Weights of a small GPT-style language model, trained from scratch on English Wikipedia.
Size: 8 layers, width 320, 5 heads of 64 (1 for keys and values), vocabulary 4383, 9.96M parameters.
Training: a variant of SOAP for these matrices, 410M tokens, 3126 steps.
Each number is 128 + 32 x the weight over its row's rms, rounded and kept within 0 to 255. Layers, rows and columns count from 0. The size above them is the row's rms in percent of the matrix's.

# layer 5 MLP up, 1280x320, rms 0.0509, rows 1165-1211, columns 160-191
size [107  97 102  94 103 102  94  99 103 102  84  95 115  99  98  98 101 110 105 100  99  98  95 101  95  93 102  98  99 102  95 101  94 101 110 106  97  93  95 104  97  99  97  96 103  99  90]
[[ 98 148 166 111 106 155 179 168  77 106 175 141 130 115  94 149 132 150 169 110 122  91 106 101 165  86 116 172 110 142 132 158]
 [103 154 112 112  16 164 127 148  90 161  88 161 139 113  97 117 138 127 155 119 198 169 143  89 123 139 121 180 145  88 125 186]
 [ 87 141  69  99 123 113 110 108 148 126  98 163 130 114  96 134 110 172 184 139 137 174 112 120 112 138 107 147  58 121 128 109]
 [140  83 101 103 104 157 129 168 173 147 162 122 123 143  72  89 133 156  94  68  93 120 104 187 112 144 172 106 106 116  90  86]
 [135 156 129 125 134 139 112 116 157 153 112 169 143 101 131 143 129 120 106 124  87 186 124 141 121 121  94 125 101 114 165 152]
 [132 171 107 183 156  99 152 169 148 181 172 149 131  87 178 152 137  87 115 112  57 140  77 102  90  57 128 118 144 114 104  97]
 [158 112 112 109  98 172 122  76 130 134 138  96 123 134 102 136  60 120  80 129  77 104 129 189 126 120  87  89 124 160  89 146]
 [ 81 133 106  99 123 130 153 111 136 133 104 107 162  84 121 162 162 112 188 124 135  88 180 109 112 133  91  80 125  83 138 110]
 [138 143 144 135  90 124 100 155 169 162 120 127 155 158 132 142 153 143 205  81  91 145 150 121 114 159 163 125 187 125 122  97]
 [151 153 170  85  90 146 133 137  87  79 135 124 101 126 148  93 105 140 103  98 114  70  99 154 140  76 126 108 169  86 165 153]
 [ 66 102 141 160 146 175 188 139 123 133 166 145 119 168  74 137 114 141 160 158 183  84 116 131  96 135  98 159 125 112 167 117]
 [132  80 153 151 136 125 135 164 123 150 150 134  96 124 120  83 143  50 144 153 107 170 139 123 100 173 103 105 144 120 123 158]
 [ 96 145  46 194 115 156 177  84 163  95 111 138 126  82 152  97 144 152 154 131 124 109 204 167  34 108  79 158 143 121 107 144]
 [115 138 136 151 131 167 122  85  80 145 148 169 142 179  92 157 181 146 154  90 148 143  98 115  86 165 105 128 159 150 122 127]
 [159 136  56  47  89 130  86 148 159 164  92 158 105  46 145 110 138 119 123 104 132 137 130 103 134  67 109 118 127 109 142 123]
 [105 143  92 118  99 105 120 125 155 118 136 108 136 129 133 126  68 135 115 163 140 160 144 148  79 126  92 124 119 122 187 100]
 [120 131 101 130 114 143 133 104 137  56 182 121 146 111 184 112 166 146 101 178 138 107 129  66 167 152 137 102 130 140 115 141]
 [ 86 119  57 170 129 116 122 143  91  88 108 145 155 248  88 112 171 131 116 147 173 137 109 112 106  95 127 129 145  91 182 109]
 [107  97  95  89 145 157 100 144 166 111 157 165 135  91 122 100 139 165 168 145 135 135 151 116 137 127  79 102 156  75 150 165]
 [150 137 142  97 146 103 125 126 123 148  81 111 113 143 162  65 118 123 141 122 155 190  84 165  61 129  84 133 142 150 148 121]
 [139 106 114  71 126 129 172 147 151  39 136 145 194 132 167  77  86 119 123 133 128  86 125 111 110  59 129  85 148 138 142 151]
 [136 158  89  96 169 151 152 152 142  62 126 129 114  98  67  52  85 110 119 102 102 102 118 126 160 192 128  89 120 153 110 113]
 [136 114 157 156 185 108 137 143 125  81 122  93 124 183 144  76 123 129 110 153  96 138 130 119 208 163 169 164 106 101 113  84]
 [144 129 121 153 126 159 160 126 175 173 142 154  72 177 131  91 111 127  84 106 176 121 106 120  98 109 118 107 122 145 119 102]
 [121 125 148 144  47 141 100 156 124  93 106  95  83  72 135 186  92  52 137 129 164 159 127 155 105 162 144  88 150  77 197 160]
 [138  78 158 201  80 146 126 140 150 178 154 147 110  89 141 105 128 153 104 152 117 118 112 125 123 129 116 143 104  76  68 161]
 [151 162 145 147 126 153 109 146 124 194 166 147 121 132  32 149  94 123 153 136 104  99 111 131  97 212 156 159 176 144 142 120]
 [109 107 103 125  86  50 112  76  94 152 117  78  77 133  77 143 160 135  37 152 179 116 158 123 149 136  67  77 130 117 124  92]
 [ 98 108  75  56  88 109 111 177 134 132 161 137 119 106 136 171 140 111 118 108  99 172 161 127 149  60 113 149  75 107 137 150]
 [151 160 170  89 106 126 113  94 199  88 144 207 128 142 148 104 157  76 111 121 112 137 109  40 137 123 175 114 167 181 181 126]
 [ 76 165 141 127 108 148 117 174 173  74  71 107 136 137 118 156  84  70 136 165 178  99 128 108 156  84 117 168  63 152 138 183]
 [111 111 146 149 161 142  87 163 130  80 108 142 147 162 105 172 112 124 212 154 110 147 157 151 129 129 102 132  48 104 123  68]
 [201  97 115 144 138  86 127 130 105 145 148 155  98  78 188 178 128 121 123 111 131  82 140 139 127 106  85 166 139 133 145 138]
 [102 113 159 171 152 177  92 174  67  85 151 103 117 167 148 159  82 149 129 119  86 123  94 188 138 122 109 155 117 115 127 116]
 [162 119 112 123 103 170 101 146 115 165 143 143  87 138 184 177 160 139 137  90 140 129  84 150 147 117 121 135  64 132 169 146]
 [126 144  91 125 144 146 120 117 109 183 160 122 157 147 154 139 106  94 110 165 137 169  71  49 141 147  75  81 113 170 154 162]
 [132 117  93 132 136 132 126 101 110  92 138 145 153 145 149 104  55 118 155 163 156  96 103  82 115 104 138 116 182 105 150 142]
 [ 61 201 164 109 110  99 143 101 133  76 119 100  34 132 155 138 105 104 130 109 115 151 137 115  87 151 118 140 128  99 185 109]
 [ 92 154  74 119 119 122 135 157 125  82 132 139 111 144 170 147 136  79 136 130 130 129 108  86 130 100 115 139  94  98 111 156]
 [131 136 153 151 140 124  77 144 150 166 116  66 123 129  97 147 148 143 156 111 167 141  55 108 104  60 120 148 139 141 125  94]
 [157 117 143 138 108 114  72 102 118 111 120 163 159 113 108 115 108  93 114 186 103 177 124 125 137 126 156 143 166 103 158  83]
 [141 112 145 161  99 136 177 109 147 127  89 126  98 128 133 117  52 135  47 128 129  67 156 178  82 117 107  95 141 124 189 159]
 [102 153 128  88 195 120 162 167 142 173  69 136 106  75 146 125 132 126  80 107 139  83 136  99 125 100  98  58 156 154  52 128]
 [128 114 142  85 157 143 162  78 137 162 132 169 142 133 133 119 148 147 164 174 122 167 147  96 110 175  95 142 128 163 135 158]
 [ 99 154  78 113  62 134  91 119 126 137 124 152 144 159 150 116 126  98 171  79 220 166 162  66 106 153 145 129 155 130 149  96]
 [ 91  95 126 135  99  83 121 136 141  99  83 131 121 122 183 144  64 123 189  77 128 176  87 117 136  57 123 166 168 109 136 127]
 [ 44 194 146 155 117 206 145 159 142 147 134 130 134 124 156 139 116 174 161 115  98  83  78 125  87 129 125 171 109 148 168 140]]
# layer 5 MLP down (transposed), 1280x320, rms 0.051, rows 1165-1210, columns 160-191
size [108 108  98 100 127 113  92  96 108  95 101  83 101 100  98  88  99 109  93  97 105 102  97 104 102  90 101  99  98 102  99 103  94 104 130 106 106  83  95 112  95  84  83  98  97 116]
[[150  79 108 109  85  61  96 111 135 100 141 113  84  53 114  85 163 127 171  94 125 115 158 118  96 163 120 115  55 159 122  89]
 [103  91 122 116 148 153 132  92 132  65 145 175  39 155 140 110 109  66 142  99  88 132 124 102 100 103 159  77 139 153 131 149]
 [ 86 161 102  43 157  75 107 114 139 148 181  82 128 138 128 232  80 162  70 124 116 169 141 153 177 119 145 148 108 159  79 152]
 [114 110 115 103 144  93 119 151  65 134 117 165 120 172 164 111  53 137 117  92 101 126 177 160 181  62 130 149 147 151 102 133]
 [106  74 112 133 127 125 130 119 181 140  77  94  84 136 122 115 140  65 164 144 152 167 168  84 156 134 116 116  76 164 225 134]
 [ 84 150 154 133 101  98 108 124 168  73 124 147 112 123 115 181 107 119 113 110 135 141 118 165 155  84  89 108 144 158 130  75]
 [128 128 155  92 192 121 137 155 129 112  77 149 127  78 168  75  96 142  80 144 154 129 123  96 108 117 202 134 138  96 137  76]
 [ 90 123 160 102  99  96 124 137 117  86 126  98 101 174 158 122  83 114 114 179 166 214 108 134 123 112 133 181 111 116 118 144]
 [120 104 118 160 160 107 119 155 150 102 150 180 117 142 160  69 140 142 123 131 114 172 118  87 136 229 132 118 146 147 191 176]
 [162 156 131 138 112  75  87 135 120 144 131  95 113 113 120 131 104  91 171 109 187 135 147 113  91 159 146 123  89 153  69 120]
 [127 140  85 123 105 103  48 136  97 152  59  99 183  82 155 170 162 133 135 106  68 166 157 110 108 119 165  98 100 151 106 121]
 [113 139 119 120 180 147 101  94  80  59 114 146 179 162 153 167  79 169 110 148 197  97  99 146 154 158 169 159 177  93 155 137]
 [113 173 124 115  97 132 215 141 109 113 112 157 125 114 150 151 114 121 137 215 208 127 255 112 104  94 176 183 122 125  74  90]
 [177 131 138 162 121 140 148 154 135 101 134 134 159 124 133 169 183 142  73  60 126 122 137 104 145 125 103  95 138 129  66 170]
 [114 100 136  91  64 129 143 140 160 159 162 157 137 157 152 123 133 124 157 150 130  94 118 146 169 164 148 120 126 125 112  93]
 [ 82 119  39 107 128 109 160 155  50 117 157 106 167 133 134 158 107 128 112 126  47 108 166 115 170 105 168 140 134 191  53 107]
 [127  71 151 131  68 128  72  97  46 175 142 179 138  68 149 174 116 148 122 123 165 155 188 170 161 120  96 204 113 146 187 186]
 [184 154 103 110 132  62 118 141 154  99 126 105 160  75 118 150 129 115 142 109 136 182 127 170 114 182  62  90 140 131 130 158]
 [132 142 154 121 109 140 132  78 167 109 144 109  58 133  56 170 100 149 161 130 106 125 137 113  97  97 110 176 124 113 117  58]
 [ 90 148 123 135 114  83  88 124 154 134 103  91 143 157 135 140 124  85  87 150 116  99 145 148 198 131 154 121 149  88 125 117]
 [156 112 113 105 144 130 133 156 165 119 142 153 157  95 146 167 122  87 146  73 130 146 147 143 126  66 135 124 124 115 143 155]
 [145 140  82 109  57  54 115  90  90 127 167 116 146 140  78 123  62 140 146 155  65 148 118 129 131 121 126  76 131 130 121 172]
 [ 99 172 107 101 116 116 159 102 125 127 143  94 111 113 128 110 114 146 130 133  97 125 125 170 108 148 134 139 143 152 163 141]
 [111 134 134 175 190 193  90  63 102 132 115 184 112 162 113 132 193 158 128  46  86 117 134 182 151 113 146 100 141 121 122 125]
 [129 127 186 101 194  82 120 110 104 156 159 146 158 129 118 120 142 173 143  92 101 156 134 182 153 147 179 163 164 110 166 119]
 [166 159  64 155 152 107 170 175  99 142 133 145 139 146 172 171 118 148 107 144  97  87 115 125  75  92 149 176  96 139 146 123]
 [ 94 118 131 116 108  92 125 138 144 218 113 126 136 120 108  54 104  75  91 125 100 111 122 160 138 175 163 154 124 111 112 121]
 [114 167 174 135 169 149 139 117  87 147 119 176  90 162 156 149  73 110 132  77 124 141 112 112  59 122 130  86 167 133 135 160]
 [122 139 143 134 156 110 143  89  97 114  91 108 121  95 186 103  89 151  75 122  94 141 104 148 141  97 120 105 143  95 148 139]
 [109 118 158 102 149 108 107  85 140 144 182  53 128 171 160 114 166 177 152 138 126  86 139 146 152  69 149 130  87 105 148 118]
 [137 111  98  82 161 116 180  72 110 116 164 120 126 110 210 119  92 145 141 164  98 193 113 156 116  50 165 140 146 109 107  90]
 [ 50 151 140 148 121 132 135 120 165 115  69 154 112 148 146  73 148 162 131 129 125 139 101 118 142 152 148 148  54 100 143 179]
 [129 165 157 109 160  92 123 139 108 110 108 107 143 138  63 213 139 188 120 135 126 214 186  82 105 130 128  84 136 104 126  87]
 [152 144 201 134 148 131 143 137 143  90  81  81 191 139 113 123 154 165 115 157 104  79 133  73  97 155 150  96 154 111 139  94]
 [147  58 132 122  84  75  93 121 136 137 132  59 149 139 125 121 185 102  97 131 104 103 188 126  99  95  85  56 103 171 186 137]
 [118 157 123 140  81 153 122 135 131 103 143 129 157 147  71 123 183 172 114  84 141 154 148 119 103 137 169 127 106 133 117  92]
 [ 91 144 136 168 109 161  93 134  53 147 173 119  93 162 131 178  91 154 119  81 118 110 136 138 193 140 117 156  93  63 141 150]
 [161  97 167 171 174 107 109  99 149 187 147 140  93 109 102 112 131 105 111 136 145  71 156 127 110 145 111 107 145 160 126 123]
 [137 140 180 152 168 100 157 141 125 137 136 172 169 108  94 165 129 131 109 121 158  68 105 139 156 146 143 190  90 109 183  78]
 [ 69 108 191 122 106 159 146  60 165 199 112 125  54 142 126 110 119 168 163 117  97  61 110 181  93 110 120 142 113 126 154 143]
 [ 71 115 149 111 138 162 124 153 134  87 137 170 102  43 162 132 136 153 135 171 108 138 177 155 211 153 110  96 123 126  83 104]
 [139 170 106  98 135 126 119  95  73 169 177 183  73 171 102  88 144 143 138 152 129 107 197 147 178 117 105 138 142 137  92  70]
 [143 119 178 139  98 108  77 129 149 124 134 138  68 143  76 130  88 140 135 126  81 191 122  90 100 140 112 159 148 120 158  61]
 [181 180 171 175 142 138 109 125 194  96 116 131 120 138 135 153  68 174 143 144  89 122 103 165 148 142 140  83 193  97  91  74]
 [162 126  85  45  97  51  85 115 176 149 130  87 217  84 119 179 111 142 150 139 140 134 195 165 138 118 157 156 128 128  60  80]
 [105 120  29 142 217 125 154 129 120 152 145  81 132 108 137 158 155 121 146 130 108 161 177 141  97 127 100 128 139 154 197 169]]